From a checkpoint of a small transformer trained on Wikipedia: 9 heads of 64, 52.1M parameters.
Each number is 500 + 40 x the weight over its row's rms, rounded and kept within 0 to 999. Layers, rows and columns count from 0. Numbers have three digits each. The size before them is the row's rms in percent of the matrix's.

# layer 4 MLP down (transposed), 2304x576, rms 0.0171, rows 884-956, columns 192-287
106:520417517480476475481539505513512454517518527549459538542507458445519507471535549500474585437540496575526437470505497446461412503474578464505538433455518516448572495505496506561419512485508420518467524480505514411460427548498437584552541488493481488443496512461434469514435387514503407505
110:471500557481497574443506547535507541517467510438490472479576481498546454471545513570512535494500463490473501557481523407529528526483563530490521488428483506496523479511451472557518502475457571478549481544519525485556453509555530520500507381480536435481576519453511553447554551531546535560
100:494528491443521450534489507494449504447493497580474584529492390463580455413504499538470515425401477514484523549526483540492567599506558455506552449521464417547480400518479442508547365524487425524444522514471510493511468519499527523498535507576477452523492504485439509493515474483528523480
136:536515518510573591563486421598485497462537544491517513463566458497537566494594549513443491551500525460469569548527514510527501534477522496459512532454506534503484516509556509517478556522456468555485477473452527535506529512410510512509492556448450451520476576504554489545498574440472533462
087:554563458488475515545483542528532482444479531465442565592509487487497507514457563544485540519499530545476496529562454449485520419448486471494484449478482504486506480459489469503476437469467480507461513476532507507589466447491529478514499554440504492449456508548500526565483513579495543373
096:556468499465550486421525475561518493545569529422503480462432513606467517551472479501577468461444520534492490567509530511572417524480477462465552462517457491487526529464532458484563554549500495472494459417447504481458429467533531437532468437513544546557530469442445532498501477476523533513
103:529550497534540468559503469545624491511491517483544510529473522431484566456496458469512567584512467495529428535482577401501527473572483488559455500536488541474442481584487472501409548563454468445521478550497443479440500539490511519487496477460510532503488510492514546465510501466448566543
094:516421447470405510507481494503521513481538586424514553538476546558522530563458518436507547588526425534473457452474560456463498511504481548473529470523530484526501465514478560468496499570465496503564516543588537481499528491527525505496508456519552447497483482439479489464441539556452543530
099:486476503504493511577533523489550479444419530499556539508492486489468531442485530490512499459509515500569498512476472530535537492487440527491497519418495478526504469439552571455496456484622415540544489388490491528461423581522498524538460502525513481534502519552546587479496497487534556485
090:504523505529490516457477540569483484435487450431480505562504511501469470586458543473462452544476535539480508406503526528522562552555433444444490446493534542472507527548492513577490471526517507530531507396534502456630497493424542472424533529475551520483569462515466422449523477481572480527
103:481531569589489500478479472501461524500487526498558467476481558503547527503501612509443474500496525534523450567517550530468483453529503505484482434533466493432496515566460524486475428562503452446524506546500554509517447537500514494479450494504570485450510426452482513532503532507480511520
101:450537517547539572542466509516492471499498530526501484485508552471500498498399523577494467480559458556533489519441502518546536477467461481480463573567513513464461464462483533542475480490581485466488503480479522489441501466511485567534533507427466492427470416458488515543495594488531537516
091:488544463482455510475459525467529587509456447503439511485553521471518541482520520477412497422418501532512516533529413488455458573538555482519542476549533514536518477418477562455488481433541559501509569444480491515451473541502484488461499438533524461488524493424461502533543493400538495546
113:500428447527458489506544530592478456428434421439526463483459454435466489542517485416526500468522499394511459450519503421505489477635528477536529417486502570503567429437533541474462452489554502505477509447533522434610522538527553547488594499439525580428546514465511456472503486513484514576
100:438504477511509476559540514484489551499562414528553546541480509475470504505526495475460495526589494480466482516548575592564511465517369472509559505487478532399510555519498488543477514476528480499517522465484542529448529480466433425479531503519451482483522535489488460522521495468486572549
101:515558502533470545472482519485492466490451547470457534470515472461545481542568544492463481473530503497563457563569447421451398544477487499455550440513513509467455575516458466481498499437563457513446478510471520539495488488511547506477476458450458490498436472523523521481518473494517524497
093:488534528445519524526527428503530480490510460496500487457511464445525459482541465531549427518505503504480469404482488582493507495536495497519563539557499547596572481475496528405462453520498566515506512516466510490476483530474492472462488485535553467481496482523486481483493480428475571511
117:529481428472490515498562484516478524482486501531550523521483481469501473512510527531495488478497536465541510541490567444479585476449496483469456507507481475595519479555406509610500450530500509468500523508549535540602417531509508495493432485514502492522600472427521422474475524483572517490
105:486532482517494451534529513535557519580470467516499492521465486475486431566467507509473480504468509517458386454512548486473501471520487484499515510490537413502494527519534541530467522458530533460514457476432520464494488434505423533587425518522515464491508540437500507433586484544488564482
088:595495481522436488530498467445465460415458500473508503491546517470445447489530449486506556474573522476517504495503429482485491450500450540452596531518520567401512453515540542560553439494474496483530459530550419502491492446480448466530457516512518496572585436479565527521516453521575470510
091:503506487477494486474497436494490493425601432546421457478516482516483537555564515610498417491472487474459530502491509578465544492455509562482553480526411428506470475528427472524472471514580548523526502487585520518450489518479563526501548525533479555458470470469448530481507477499523534471
091:521479479529511566552540536490473457467453548523527541508506488428506526436478508506512452485546487490415482517527507529465449545450448633468432511475441477474516510430558494504467564462497454539473491518565493590422519504515520427506510472543541494538442441413538510516568451486437457478
107:422473503487455569481462506431475534535481435413523439516459517520527481496531531497537518469494528443530500644482504538523518516510561531533515480501475503521482489539612482481511636435477478523418523493502535510532502526493536453556510529554496474500550456490587496511458495538525511537
092:554438567443529503494504485506449507536470457498489548502493517481520502506526561473509475439562577489513543566494487498497460493465507492480518509484494421471547464495526507527563553546545462414522452496545475477525480421519564530484513452591517502516548478506581554509524531507492479508
096:492515477590516463508529564497486470504527461513502513504532509480587434495453491520478466451419558468414465522533476483428539523546465498512487452493520434550450421534424501478476488517517490524513466576505523485527571498555505454514437486494502479514557535510480527582432519478494525546
104:453516554504515517470536519491498494536562489519455499495580465447515498502556521432521501464484456431559474481505523465499522538429530456482445504469470454452474428494498531506471472492569486534508442447426520514450543492472482425511528518527473575499452561537527511471481478531470544505
095:532469530456525479552523504525473523597415387512538530474496491432459479468476573450461466565453473453515525464470519499522582549487518552472550506463505578550556435492503469505549492462572570508462523467445518605507501502534489462493549449459499485553525487456441571517519471473462527457
098:422488465456449503464451569458545569456451466490514439539520482471484492490471473499435522540559494505504492546485541555524472497483509490446452546511505500519401572498482482404521490468474521460520525506459472531532506505474481466508486537494524493478473491486484612547552512538461459505
119:550529506482508497486556471546545475529559455473522404430472500580474515493488459488530520503514460484555471457523513554503489510505474460487401510464557495560531501456490456454454563475523515431425494446508460527411517492509443471509522509559439443484471480438491478459455497457446479487
104:534584502417524472460530475434568518485496445492477426487490486484499531580578478550543485469577521481491493533484470523534542480533496546558483470539473497474580529421468548558475542492476558501550501465488479517467516535497543498536586478480465538469447502484468481453468424412466527554
095:467502468430497536562491522527553468546516420580502458592497490428463522566561539513502523509490527514521508505469563520498459498544449535483515535518460601488581461548466528486534496406493506456504509528487495540515526492467540527524506498513455471463521470486423515509506533454466546478
099:453478557544496538473487580483484475436529533500514457461478445507450460477541527530570529438512493552513532522514509472466526500536523479467489508448546581507450520441530517463556540496451429479459458473585479520484525480482601525506516499507437509516497548499421578458474495397536481524
105:514465521518512521501551436518538506565541446497478522521478474484513555502471496528487485518445456497552519495526479508504494541513605462507511529513470466504490485476509504538458522486476455494444493474506454550495546509493531515478453520533505468533506531499501526506542504490548488480
096:528455530398434522402532451420533470527505501430576546541499463479516486485488492505478520492498565528493466485535540473505492517501532468480461410505504441432522534473499543490520449549472469493533464483521502450548483478507465500506466527485507468509448400503450463432472488512468589530
096:455524464446469546499487530528510484525481532482552502470483494515417581523528566541496504481467437509502571565522439502530494606506535523527454503527482483542474524510447458508458510511468442530477497520512500581442534450479512520485496446458496493522512437507525497512451501550593529550
097:436483498477568510518472502568566467500503461507467433517416499519500527481532490461501427547529477496489475438555522521601514524469508551476555427517460477532431525476558552493496464504605530536486531490493453489586491526545523503445477542492506471486550492554504556560491471458501540489
115:507464501464567500474532403523516483521498426498494466550511521496509469443515559423567539477400522522512428509545589535521531480474465471499546461490530475485501466502488472525523476545546443461578506433604535456528499377474512548379496493537499539483479491545517449454521466440538528480
092:491480512562473502548496531507464575555445483555478464476470506516550513509445549488561457419536448515462495447449492517465480474487536399423504519488573521538495537569521432461587489474528517514572460494513483603552425543471570477475505472484523522512535536373487481559471473550433605525
098:400496503489418446464482507523519471537527558538502588483491464499490499499491421496515494449485489487498535510545436522538481518508555448477515538580510527570500536487485496487483496499509421433473522510467460534433524518503486455529514493508492419521508424433460476512504474491505508503
091:526437441446520470474509433443530455449465451520476562527537523506463515487524473531517510550539502491494511509509489471488525454517491455470556549486538494521535460514428517531517371545520474469605506581570492469540487506469493575484457492471486461498473497548490439442521502513524484472
108:502440507530454474479474494537518513534447475523504585494520537473545493515444570532504460543530527470480483490477509465521536492499482467522479521518488489535436523517505513476486548512514508558438466439488505503502304516521526457491503502484585525482450500506455457491510520504490469529
110:437449510517508519504470505468445500557463444522464527509571505464468484491533397446519507423550540439534479424503500474478519480533576551476519491475513639553507502428516484512426410500586453562499454517463565492516555511545579526483484490544537482498565487473531466520639508446560504479
105:520494423457495439465480478503484469544524430572496485520511495514459483598470568521461466472418545466412484433513477504438519473481553515523485515517477508456556471512500484553515468577452523504549434526505588587403532528527481565495485467448513557606510501564491572524509536508489577533
092:496526548476449482467496512474548447529493500553424453496492541430465422442516428547540504471555534536519491485498470489518490528459502455563484532544460436496507492478505490497490520490487545534456509495519466502539457525491479480462464514525501505553483484547484545432454382534492550472
107:496491503523476523457474460510465460476481502465512549428482461521556520484481497548494567478547476568455485530520507442529552515349449487412495562515532503526450545522533508509557459489420523553491486457520494492579438466547463532526488430477502507553507561531544538525477520506459503500
098:491509529458473497486560557495546457479466412468460411519508544505529521469512511469535564541547498451508440521469540554577475498533534490502507456546508523479533488478558544596509483490448532425526427450430491541542503470445498519496473555462480482529466543408419508550440505513472537461
093:475487449491471494542471507529470492459470528476517492536477521586448493460493497528509547497445504516433495462432426498540511544507537485519556549492484449482513451494443445465462509526602471475470520489542532458524432455555502516480530513468583540553563535565467514492483495534482476512
115:474500486460445502553486492463590446556496410446477491503474470499510535474410488462541492503616438460477505413466536532578534501550528515507598489525455477496514573399538567527468497508485541491504524495485511527509475553462526459495456463543536501459454502461472466506487513506474534406
101:460407531479461502514507506459511513483508560443514456543474583513475491481552535515488507527531479492461527464508486428521490532499488500548438510544494543497446518484527428492571492493492554458502519416494505451416586557534457512475491508518480422522537552492523495494495558479536473538
102:516498521535554433503535463486449519566548533555498604484469440543424489475449431494447496499474482488495458492536467495531566470534523475526492471496450490452459482501488463547509510511415523460491588540561514496511442473545493524488536474539473498442477441525473472477480506488533521491
110:451513486472474470479513594524465498505520515433468551580511567480512549477481484469481501484475477439497496444506489539430406489433518409475521549506421561468464562568468512448524471515488477550378471554478543464450478485490536459508491509557470510485459599529558489520552544488496501441
099:504454518549476546464482441520454462469440404486488499516604494406482434537487452486546458496514537420480465442555490476529546491535413514494457509573476468494581496546535428482485533506541508598525530527422515525502513472494538594495465488458543547451517407448505482475477464522528535433
098:543498538530512467487505495570555471497408497547536549502504511454519501464533487556563463457513507470557563448433521426431587528545474509532475474508509596477456481488478591541476497519520545508511488463535436548455456470526469509581569476492517468521450440536515467490472543511450516482
098:482524478457523520519462513520489426557531486556450485483518488475463516440457532558566388453550537449522497501580499515524474550462468483463561498510503501519518527568506485530529512519507572467515491486505486449490468504497408488473421541446552523523500475477449484480514537472494492521
091:449460484512549515562474512498507471480471502526542476471419476518482561572518545493489516450504533435557512485490467502527480490498550520463450534496502482475515489475517559466478480466512501482513490511509555491502435499454494526450474494493503529495457549480517470584500513440548482433
094:512499527474527545450462496551502501526450499472466490495483468508582551541495590511538488466454466465524543514530445472526490506481533506491451517461499456481533475490496494433518445507530482487481564590524532500488505453524524498539528506561499533537465431517469497625512497403490448422
109:529519481479494534482536526510446527544484522453590521442550449479464531485471493501494486502518419478521561479521532492499477502502468559503463413509506552515469485515458484482514488543517472474431562457520459504483432482547479516484552537524585581434521491490467566588498496544505546492
103:557460459541489511520531489473573477494495447515492545510546515529472476481474540472408499505455514431483482486512491566506471490503502522544450477437505526491530458495464519544485512492511516551512440538499511588574510474456527505447465538586515464486550562509493487458557570497481518481
112:535501552492478506512541500535461486472494503456493455528486479462494565551603484495498431508503527454507538539435499451462444507554513547514461440503457509519498542556570508439500519546526543484529531516510502498429471524473527500474497538515517495453508612440525505529528521532500479515
095:506468561521491510508472490566479542537467471494533518509434494502522474463555533454528488527493486557454451585511513539527473525495545458550482530518482512479451517613465514442569543551526470459509550485494505458529424488451552527476516458520555479499402484605525496479561476559540502581
093:519493506548444538513516522509471448558460487493465533396543476482496495498460494465446495513507513516501469468486472500508500557470507475480486450530520459482520506529441487500487542485464482516554546447508527529486433501522493442519435440594477491512498482496474519441474530460432489548
094:442473539437435477468516500439521551447492473472456566502548478490578464462574572516441525466523521536537494437534487574482438555550497465599499555529538413452514515504433412553453490466484474428508502490529481423478491485432507536491593522459514564499533595494450444518556526509617553526
119:508482544472500513442464552463489516477475472536460526489513463444456482498551526476546472503490510483520515407419499503397464530481487457596503483571534438488524515498426506517505439451490568480534503457482451470588418500480559468530483469547521512449521505570458554527489495479600513455
107:508454508530546465531510501490481526546505511445502543482532481508485432526488517489496516521450500437474531505474497551564582497449536481539420433549541577478550617445520515495542563488510482469560513524538444458466486484548583523569497515471499524591529493480471564506515486475454578515
115:534487491507511541525545532480433468526467522475477496459513446459462542524583497456547513577506501502503513558494504553464528514532492488452454437519506584441400514511465477559533446484514505428472546498495514537494586537511508486459500390513496462468469577540596537459487502470543482580
102:512543454501538533454571522554520485533532428483527466494432548446502434446467494446472444537427521463557421509573512519509524589493510505566480454446518564425503522419500485444524494481532546505467528502468501518501411590527515446502523455581549455494479478468439461522562547528543573497
104:487525598510578530489385400525557423479451553571507464472465508494541409479566405444577452447441481521494516476485549564541513494589545511466528444518522546521412513522510448501519489484532535528496550539482483475444558496514528465491463483537541534426508580543559532513524525511494566489
084:495499548540547514440512489484507523554519525482514547411484548563415462523459487561585539507461553571504478453480529505500522458484527524533498431499480497463490574458526497491521466416486547430424485557512549508505471601514500435477608497540485501471479506473490477524463531534494554482
109:453560512539574506534493512481401465571492496481435478495487527502536562484404473469513506548472539539472545482498500528510534533465508417546463467526498561514490499512503539503500498430514545501513501450480446501441513429548443511539454501499499469496548447483531505592518534468483452494
078:512481469483575500473492544518364548514417509496445538451573495501578442548525423576520492424513523536523501535506454426458541460556553558433486484498444444491478614488471526457454476486496487521499468550538510488557522571500509500487474539539561507455478493492489487544483516568448472532
092:492489537492580505477490449458470511559530547515562452450519491501531516464465542459528448482499504485478510445512506461511487571462472531399424483483449497502495461452504513487468509507478462550461492512488454504595438437476482530539490502540520493531473495518487601550478526526466483514
099:445527514495516505494504528491502442544427529503420539476535427500514475499568487543538476529437569506451465505501487469550564546547577525524460490511480510478493550553577500490489498500479576473547485491490516449479428529510410456464539436486550550562572524510469463445509469562538447396
100:504487491509459499511478442504519464513510503514470523486488441547482502469471491520461496543543514444519503436436575495488564485550520544503581481572501569509514524529541473465408545501502452515403519497490489548456404451410520503547493507507526490486460519495528490458501517462560562485
# layer 4 MLP up, 2304x576, rms 0.0299, rows 885-956, columns 192-287
102:477508479473471447484484457561500538484536513509484554567525472443442538537496497405482480486523565418461532485528560497506462460530413556481476468560492419490493518431502439549525460485510444423466467448528508422525562594433489481490476579492463486550513499522519458465511406478469419532
102:520530508486527530477524511481507572497482546505507506517486547473483502520499534490513490517507490560512533513485521467433498516530491470510512511484522503509547535510476494540490533505530464509534514464527472544505522459459482476462466447484407461476478473598530420496452508566479483568
124:598496548528471444583455445540477555424515546421564553521520486500513492485529531544467499542437508456533530555498459507524467541484513473507504549517530430491537507617495534505490588525461525513420440520447505471479491451488491533530502445490418567560479533485570465445492506414475417529
095:555494518564549505416533484512527524498498455549426484491478432436526396501520500498508523528521526438531538440422513439514545490490517499537564574535478461504509479399474559613434463578496458462521514478490512472452500513472462512562557507422483505526558429585570551472547502460491508508
100:511503559607490519490447533545548484509600519465571538493442494495514554438474509528523607502527453489490481458495519559537484503541512478580484489515509458480514524529508516564483483542482554420461475493476494518423489376476437455500525466472468553455506526523469471469512479484530502518
103:512522527453482526553486488509470519446457464484412559550466467480533545507501508486509500546543513512421461533531473479518452514499492463496463569555488499536522523517495465489506432442546506498538469465515576494610542536471411485427520472469524520516515526511493416515581456492443576433
105:520494552458530499486567487529501483544477518465535536580502551511481427505469484526466467518544558438505564565527446440532446489549487512518514490479486437496501535492485472500444497464454481513465486464538456451495535541449458557551548503530470499490519624522530488544508487499478469543
098:493432550512548515554499532576509441415394517396547504469429524499489492463519483490431553521484453491488500458411526517522453643571507450545433546539489522515512494497450524492494552504471492431473515521518444470533506496541485527489493479482411462469483470511468435585539511493468505497
091:520518490569588450473582483462484501478518449462589460504498507495494430483519446574499472472489423529485470523442466536415603538507505503487415507470441453535511569552535525543568463516513532446542464483452433560464508481507555447496518504528446533504501490517521493537534486474434530523
105:491499537438564461531462555545532445457476515481483462615505500447391545538530457485528463460540477505562451468514459451535440527442527456473519445520583542490538478467486540497488524460459533440385422468443482488579569538428466551514511521485494550515518520509517520483484446518477484427
105:494481494465543497491477481563470470400513586417466475543496445499446505565535516488550525493576524466499462507504508507489450526540561489583507508530503482452534524467572506496458400423469492461504402501509529471504519519506443487496484463529510557554533457509497535530550469466515550512
095:482386446511549506462469416502561416534575456514544494530509497486500524437521522485477459528533474438514547494483487467463541487509490451489496547546453466558484522506439503514493478483509478483532420507529539484484521520473427535511524546496533501483525495498468496595459508450496529485
106:499450501550486494505564501537462540503496464498546523502440496484535501549473418502577515483494462482494520473462481480497500449488504495559479507512479466500538490491550564519458479496543482448495480520507458465519552500481470439437525489404468481529615472492510490484509520515493489468
100:528506469499485509556514512544468533533520432448543498554451419547511452446431430538504477528494476521523472543423503420496498570548543476521505488466518447514549481508483501506513431465527523424507491497464511510540552489563522504511481502526474517483522461461489547535508491463540480529
104:538431494498504498515482491503567491500482521484394509453418476505425421464479413563488519531482454486443505537469524449451543515533596496532509563477484462557516551480460479491503505535440494448565509538542466526470556504530479518491487458507458441473475475529528484485515426520470484588
100:507548440500552530479515544506511404457485575425493516523448537471478508558483461484557497496533450484527502505460482468564492594509467498554489511494488569510549482441488565474454556487507523494445527518544510503519477481445515490505485520459498538456543527491517491529483516530478529527
107:508464594557472476475499473522450507500546491495546524526514535476500549494519547472587528572460478553511553534468514482478442493430559496576502529535523439514565479532497488512509456519503443474501436502459518517541502429516440455499510518444486436525475515473465421471549461528454470464
101:443467485528545478484518545541493548512516539479478485506486560514484447451520491454498498520551541492572508500482447457470576511438515450504498554519513516484561483484440553472398522476451550416477470535530524490479464527539497516503512479481451459567484453532641495460515466451516545519
096:506501476489530537502522562487453565502513451482535491548467507493479472500493510504472542491412534488497393549569513445455398541481490456500436539533458452435495494493478518492526523491505452498435456469510505491548523488466457420427578518493516497498523491452421476517505535492472618501
099:491526503517522499495534487478542536437529560499481516526537482422531502464520486423487504450491521438521526519514520494479452487553520515572471571538532516507523508481537477436521388524427434462455493479464432485493495441446468497499528510432473566492457530490525521501526505483484480456
098:520462548541486482472486542501595442514504506522557496485552496461523446458531522467576590520588432454454463535494502521521491521492446419595569504475570472474585475499463498528539506605461523447480463566489443454484465509554477474511445457484536478548513574524484517466515502473459517483
102:510438488484453507538568519466472541489513460444486475471502472431518490489489474473426472562484478555526557515476488556466544575511509453538535467515490531581516493499485504548531405501472502501507547554516430491470550518516489489456548511450447552508558550564483417503521454510472448547
103:566507411495426464460497443505528410533530517449493521593575581532494520545525504530426565474416499511528462545519460523519474492553512561570536479512466554502505519436552449573486443506397456572501493460506462514433539510376494460524526477468465521488459500529554554551511520446471510519
099:530512506476524470502489552542409533437489538465502576509466486522452457515536520480512535474532424535537555505529511371535509555550530465550480527520539506484538520476480434454482510554491490521444550413528493429520482455504520448501460446430470400509506547512561449487524418551483547527
102:505512484460495483573477501493506474464476515528542566517427553474488480474517453479512538568516401532551526531446473477487469554573567448510499541479564494556559518525541476519478577490509452500532404466577456457493459463518425499485451443503458477464553478535539536456612422506473521480
095:524497441381459504406519392468525469475565529439561541529454576527502512502505482486499533432523546495497501490473576517507501543531501493550514542529446473486603475494530514528535500496532515450546457448583537486591502534457471516497545494517498546499599454529495444559464554440445404494
098:529482444436490518554536411541560500402531514482458561463502475475536494480464551493542451533562520418413553485454550537538493517567541528496472502515450445515544491472530470511481525531498483584468490442398540478460600500504431512503529462440540452553480512550547466474428455472451485527
110:560492461498573544514478551497472468465555560535477487519485552492547478521523566502524471511476518458522509507511524436509502545468497486481446489524508504481545499466526489494538544490509449511435434513481509511544504405517527400505506510516509577485532475555477489519459566576495629506
100:543482474510526459450517505484448468419503484563470527562498450513465504558557469575507519487431533491534515490485554446463479553479555504482492521562585442473553483460539487537501490502532445460481468492476475476502520461533465480465515557479473507538521526470526496578541427550503475482
096:524506481421521503541521494524476473490533554503507520583458493510514466452547522407477534497544545447518474498484493492588528462475513503530480424529552446527487524493451463432473556585468489574499487588535428458459544465493561572425469494494477499548466460567524527463532475475464522471
101:596452470527426517606549529457493569458511485490618472504529495479479509504518502508523504493535475466484527597536481481527431490441514425457537564544524444469544583523402475546444534484509484492493450514511487488523575459515465478522502501443478427519509450486524489507475478451524464502
099:492471421484492450533504511528539519485541473519470512543494531531456429456483473439526516502538462450477434456451499527511538574561544501557494442477509492485578488526480515589501542525481470465453494460517465500485523471497494446498473489482422528461504540551532461445544442534418552489
094:542467469504501447522449480597462540484525524477517503485502586500415492510511552505505526530477482512569462521443492533489506536487531484504519509462481519523467473518468507582486439576409564501531473500489545486495532514550466459455540511408542494550500506473579489533483464489447449492
100:541523477491495512537507562526488464461511485463480530551468500470438500448502512507449489499499541463530611509459460518468549557495485503582458512506516504496540489426478450483497489536445546500498487457515481486462526423488531364382531554458489543583480510560485453500541457506469536515
098:494470504538488481484481515560514478497465490433532502534461553471433514499528509499496575456505484514481507548498519449520489491472498430510472469607597581500538528532496510454470514532504564440499463586514483503547526506510499513505536421466532474478539463572500516501465533507512490542
103:522482504474527408543475427554549497447448519516565489520513514488505517516522461529541515536446529387438493476488552419451502492501479521527531507542533426563578526495439459485402518462428495572505530544479527497523503478526544492506470509479511482498530520450501510508567480517415523543
093:526489529531463491478535526499526492528500502493490442549541472531473523433576564448461567593569448391539519543455494447478417530424533483458476414450546484533491567533462489470512558484495495448463503557525502539470529475416446506506525490476410481469527476539533470541491503440535522468
096:547500497538577418513484467436501601469558493483522483523510454490503499453509496503491479399535555440482444526533541423411463491493481528516523413456487432526453480574541496496449540573522544488497383508549535428500497523547521513488545507535456592442489509524572412527561501457491512505
097:555511459458528401444474538540484502482547594445514429508528544488461515520569590516515473459428487486502495468516505438523540522481522526510458530530528496545482514508531490463519565535471407513469465519524453472503530442502492470459539529487457560440519531517491493554511489440416478489
100:499505372560466376512496431524509516505562522464578534506539441425561550422518551500457493534491519455556486562500509469455481436547560500537502560492524529463562452486532517569530448509530458476468448520415510499491529502492520502487489521483484482511516477488562450472517571461415505556
106:548554500523483544487494464518527492482478560453518437525510472509539470534607538526521463511517536489487576484406513466496482552555520483495512528574587520447528500482507517518517461574435461505487464509451462457511535478489563540476515444508476466485598470502530487510545399533467502473
101:475503446620545523510531497503468538493491442506477497519502548460517532399496555496483544518506563511557526520505551572492510503528483486476440471443574502486560475511505538520504557437386529479450519539497473465515535435478480537504515488489492479496531514455556435530570516468506510584
099:613466534563521497548482442493497562522456513511530581543492489567492517464439493510474557575391459522485478517537520469485515478523530499489550477475522466502546478509457508521488421474468495465457424493457516553499517441430460507418512479477436435494498463465483555537481498546528518580
109:506404461436454489490572544508502472472520477485628570487551499537490429482532567490498520455533449464582453530503529445500512577511548491542477515573569497489503503524433481501493481519533467423520442474539448468478503514465454523498485471499515525500510501496605453431518485480456522463
095:473533431466474433557426564511542499475492568426583491491450507456440522527528554567489528502486401485501550499432524467471519476517448463528516512518500470525455495497505492501453504470479480560480541568399486427476486527511486530470547500474486439522476459511485526512452392545556489511
101:567498513506533546562514511561497541482471444537473492530475440552471397517574467468551505489481535461511498562438484396459549477478501484482485489531574498596529536517397502483577546533461557499504491474493504500514570520508453504500518514473506499460550516488424480465550486414511538473
105:503464475499532471474489543522416634474475507435553531506468551461513420512499500464548587540468445507605497500444424495532524516501462504526464534549475506460550475501495464445495540519501476466494475498500492424489486467490481437526517464459431564549536440590477445526539512526481489523
103:512504521519506479525509573515489518474458494421548467577462530473498449446492563514517474518537461503539481494526532482491511556625557466564507516488496504471507539467483498520524564533492530520458391426461478440489539523539497545602482484523433469454480551482501472452471447453497484521
100:498455556521502536520487485543458532481504475471513489484520484528502474451499535528520495564491538413489516494567541440456485495562571510545495520507504567536547465540494541523514591528538573454469448466491558522476516505521532540528494523526456517519497492520424449504495489468505536491
106:522506421413488516544486485511505540435425452511473561499473511472455494466533511409471510521526484518568560522483508517513534497592562472552430528525514475646539607477422467517481603454518414415515534439519461541479516518540567550531507555470464513526530470505537482530506519537539457593
104:492477511497476481561518428564567463539488512507486516484443583553493518469449455526411581509467515513557486510424489487515496425504569489484482577526513470474608498472474489469487473526457557475522520502498515477481522474467396483481519510480470462571543542543474474498531544475511502447
096:523564487505461518504537503463479485496557518380558564558494550517526527432474535535524506549522510552509501571584517493507532459514489498536543609466537419499541493483525483469445474503510370544418493463478430511449458579497488526448481485473550497482507475509547495469542468468583427434
095:461484464442444502508530480458487497498437486549533497548464537522473518539536525544503444515517543507523473514457467480485483461461478386488396478499543510575545520464531462520440556440460510517482513561489484564599467621525478537520489509496477414475540529505461538512580466507462513494
103:560456522500507484524531490505505504487533493499590478494452542440537441549500487493528527535455476488499406511525502500542519455446443455541490530463542472467517533516544507500521623466368437550420545492439505500439499415466507492533470411508454474474506428481600499470453521520516571472
100:574497542508466531496539489583469530511478512408537488501439495479460526397533506484541468417452532499519488406523583525476430518514518533532460489496509508502583458545494546454544480517494575472498471493447530492537492456511544498492565529492494493502500525484479456464492457474489468445
103:577513473440482495483482523490486463490546481452509552505485490525470443504473573523464494487553493484435537491565475499494400558504562539473486518602486510505533509450464532482574518461473452391457466446542522473513468551403422510608526477532429471486497455531529485484561489494488416475
102:521489553561464543538470522579462540532473501507516531497419539459478498558449521534518543481541408549487550508431557542540448569473486440554487453490453487525526561511506495472503496444498543566488521492452538579474500453522459570536588522503501427467504452482536489523517514486556532533
103:512520497579511437508500498518525499523545493460534510551557446526463518497532505515537485467466435477554530493499462549524536554460586522551534512474485444554528536450560468588477553433478495446469419496530447443449572540493452442520539508535491494493528511486477409559513500498492491539
097:549535536513513439461483499541454503500579508493495467529501510479442544524546519476421534495450488492598475521527484537439422501490497516514468479490420468497606478490531486586496590488539543507428513550586483520531499475471442539564532495455495523563560523438519530448484513457466496516
096:564515518433592467489493526493463539534493419538494447559473560472411491474460569533474539514468493459499491528488402557429459508492518498471510563546492537591513520439524506479518455518494462483437476455464531515525529549525504486514493489437511481512527427577519534498483488471541500512
097:572415481487546542506576481567473487492519521486489466517513471482484430452470408558519495466533499446509513490459564523469556510609502487561450450476519511540440521531467539523483479559457528481477487486513459508568496480485516483477438490472488489484510505568451514425540566486432487475
104:566455505515506491482520406514542536473528579494449511500508527487510474512514485499451507513502469487428506462426507533457505489515441458516482498555504482609485562517521508493539499545326501510517495512484497550592460427452513467450491520502528520538541531530495491442512477486429524512
101:514485583434455483641483460505534535462514549532494470485460508462427492574508570506505539575499477455599436505548493530513432453545572435529478521550561470563519515540510526570519530466543464511466528490434474538503534575541468545450462505516468386489510427446526512514575541488479505500
103:525501533496474523502506493594462508375492580435455498495474504509500454511513469548471551494498526459452533521509548486487506558580565499551518522548474462531517471503494473489447611527469478500414506455481472441459483456572480552523460522482504539580475461518509498507512494480457479444
099:515450457502482474458621390511492528456480500507510473518486547434428471592460546518501527535434487464519458487501482496486472534541513495520474468445504476487496577458507491558494481518532522460474475538474470479490506505495487491514527459503434540524510486544451505553516541494499521548
102:554441472466405446454533460619509436448605564478504462575448517455519453541552435457499488570506517470549439530559519566510475481490478439503461490547470478488568498524441498534493432499515541534490464483506485440555551477465468461455566528487490502485505427536529512487502435465460489469
090:480502347531411492543473447586491546484497476469545468514448442453514565461499559511534573524541468510503479492441557487507440478528436428514478525500497497554503514433462542444463548512448462465538501502499441508438591421433472467456496512449508531531483533482513450506470492476537450472
104:500481481451442412539495486512452513521485574580510513496429477476448445501484483515562485539526563490567522411470468463496500449467522449495462564517495477492515463493531515528544578543519504460473506481552490516550533511475458536533550469511467534513500568501471498509498441540490522548
089:545477500530556529446452528558466525451491465479570516497537605470492563511489509479504515508489438434532472456491496480497471495464487541474482454493496455425553505494488579507554466531499552554459481489515535480444487544527478480517541512497516503541527440475539419479514481572493471499
094:550469498445496547520477530575553520486507500472460484508522558515475553562518537488490568531517428495505427465431470502522479519492488555551509480540448525536507598464436484548529482495511479473508456438509443552481576548526447501491490501449536448445507442525482402462506495425515469494
101:497477440490546433583512501509508520426475533401495526533529451450486513533464558525448508507443420557447495458546480475526482526527469439527496491540436417499551556525451519484492471513496407543578553511518469511526506399462468530471512521468480484513530492600468445438530493536437539529
103:518510461474482490504540531505506532556504551524610596564488504505485518470498488532419591495558501488530460497495504455483460513517463517544476512504500445474555455498442467423487499550509449513449452540493461451559509504472566580489505476468517484517544529469471513540547498506480466538